config = dict(
    n_head=3,
    norm_eps=1e-05,
    rope_base=10000.0,
    parallel_block=False,
    init_std_qkv=0.0844,
    init_std_o=0.0,
    init_std_up=0.0844,
    init_std_down=0.0,
    optimizer='muon_variant',
    warmup_steps=200,
    decay_shape='linear',
    batch_tokens=16384,
    train_tokens=149500000,
    dataset='wikipedia_en',
)
Each number is 128 + 32 x the weight over its row's rms, rounded and kept within 0 to 255. Layers, rows and columns count from 0. Numbers have three digits each. The size before them is the row's rms in percent of the matrix's.

# layer 4 MLP gate, 256x96, rms 0.22, rows 248-255, columns 0-95
092:157098129106121095202157154145126220104192122093123109101149189163119144124123112113112155131100075122197182097156145130130138148134173131123119074083137122149085161142130152149097110098111161157153142159092129093172126150216107105125158078103113074088097087167167089104120108112115119083
096:104086141109128152158141163150139091149200110066081132127114113109086096099081098127154131070130133132147159146150099187119154119121185105137184138108176094125072175150086097032118198130113158129099109115195141116102122108182126164098107131125102129127147071136101170130100157123165129081
104:124131092119160142171072122162163130097163111097141119121092107132127079162133134142137117135097210126149106047105137133121160107094137203073144083188122124119143134181118117150141126106123088137175099144146091124159069162148168095088157144136142094144152062174061138185147158126162186156
076:110068051048120195066100151107134088102137149138126135157103136107147108140146132099150154126134109125110122160179155125132099118139111140114183090108165148187075145112110119142188163187069126151102182085094155169131141111142166097120077134121135148091107139102111119134145170056103094185
095:121122162151069141109144148122109136149147066126120172077142146153088126146121098114169133099122108109105121133114097142126123123120114186109101133145143097170058044136110096116124120074098161104111085081087091113094193211144096136065182128107136103149145134152127198084143090158101116195
106:090148143136200075120148145190094124129080125101141145168185101154139139159099137119094112187165068072123115142156124067148153164137104107117135100128143087121128076109160120050170171157120154170147134145119147094120088135147124120092186152105136118041071139118099150149114145067107096128
171:102154121116128103169125156120112118109145130179119166095101145127105072099169190127114106162148219126135081082167125171127142096080065113096151087163155097117142139167113219108128177134091090184130083127124098128144105121155144120121147081082123119145148106140122131122034096132134139065
110:137081125120168105112169079148120125112151158075119158159133136116177128186170179053159162105082159093113131106174142139096105062160123157121129110126133159071077159194125090168096081124173130144108164115113108075133158153145116164111201148115083098127193144120100123112110155120102143175
# layer 4 MLP up, 256x96, rms 0.22, rows 248-255, columns 0-95
096:141125135154103154157138147168172081077116130091164138158176164139163121156105132122188121113132134147157159090124147118157120110104136143167068140190104091100154121122158147188117089187169096090185185174130087142211123105091153177172159102155144135125110170137149102159137134092185172091
101:111106092078106067124162123180165110100156149054115103105090081113100092081091147128131098111120182170091138139131129146127087105123089130198131188111114162172084195144117128090125166107128170101115129128156115109118073090086118116105117165123196104070124096119174117147093073121131144087
109:126156156077117077105088093110068147126118128110110073191123164105129112121064139151147144049099089118142112112133086094101143147186145128100142094180160113191106133107096155120141119171132140147174187147097100134134093098116146088186162137091153122097159148114153143102156083084145060069
094:168143158214194140131161179135141134169139104093136135132170103138116095162116153161116118086103180117136112124132126109130091149125161086158088125136091085111164122138120083098056145107150117106169173104205131058125103123060110156110133143120132069189127103144133121151109081136164186076
100:109087056133123080160193115161160118141069162118114129135094122114172135123139160095163145114134151127109151115084159131084101107135110149117184101146124189157120144115045140116092150142190053156171113091102131185087154170095171042151128139124155073108135114086108138162142126150124144132
098:118158086106147078120142164141117129098114088080126141112187083129143087155138090133073075140192101138163148155135134113134150131137120132103146222131123092137145076080144100153086129131188173153134116099132115155193094120204140082153161126120161105102174119138062156148058105102153139105
116:120065150087137110144128150130128130116135145134126068165158170115111132119050157098151197073125191114171116144131092129132088120182122166145131125098057085065205084157189176128103146124184094112105132143117139127116110146166109163113125181158145158123111152167082116097102174097143117106
093:148128127117092157137115120115136112133133142104120086140119195149158126150128152083158100120152075122116087074104104150123072143100058108119113152149172091089108139135163085132188043136131107093198092080105104119095117124133098134117159091091093162085130195206136079164136142161140187149
# layer 4 MLP down (transposed), 256x96, rms 0.188, rows 248-255, columns 0-95
100:121171107124161156113104126162137159104136107132144127152097147142171178112177112153087146094175088153153094174134110224111092127146084089118156106150140112107127138100082077128148083140164149110139203175132105093102073086143134192061075189112199139105106112146138124145150138119144140163
071:171153120124135121114110122100124096109101140201103140110121145118152133112135156135054133171185107109065106137169159255138103176162099124108121124120109159149152170130136086162118153150178154180130156157065101107157106084098115111121195129110145113119153143179161110103111129152128090157
104:080129146131127126084089135142105119161121154141109132094190132081075147182044087085156127093135139116173146149166142119169119208141122139148073114100191127143159151075132131143122132189118111108095177037138110161108169117110101140142104170149114104154175110112153092073079129108135131115
082:126135114041119129129100144127135104108154084162132166132112127125131081127121077078163168104129137150140151161120127039158125130144099118165178090131145214143144185115109192145136102178102170165109091084111153185124169109188101115135156165143123144071129133153171089087086168153098132133
105:091107148092128155112085119158136209127098140155146188091137183118124143157127091166111131085104116134111117140111140135083095118153140129094077155150115126117129165119132148148106130095103137150152209038188164148117184118046143136131104142152198132087119107193136091079145078132123169146
094:156135108088132163118174159142153169118093136118113138161141172133093092121104119135089145099212112155066112112158075073142146127105185158104076125105131175147131110107156157112171107137090109163165160149106105129121110181195125076172127186149068141085163195172117090165170109117140116131
109:184160146176158136132121116165146180163056055135162118131129118163133187110148079131172105106140111139124107120114169030108093136108151103137140108087116159164137131087114057176142106146134105120068159177089140134125168186086084133110137151135075145132089094103157104125166139095095123152
091:149172112128104130129139164152164116149114125116174209091119120072090120134114079169133101097183173152170081176131142164092147146112213133128134109111131132111122069106159196159060165099148129129108156153146144173173084114104132107101138159134200124123065122157125104076141098108097158126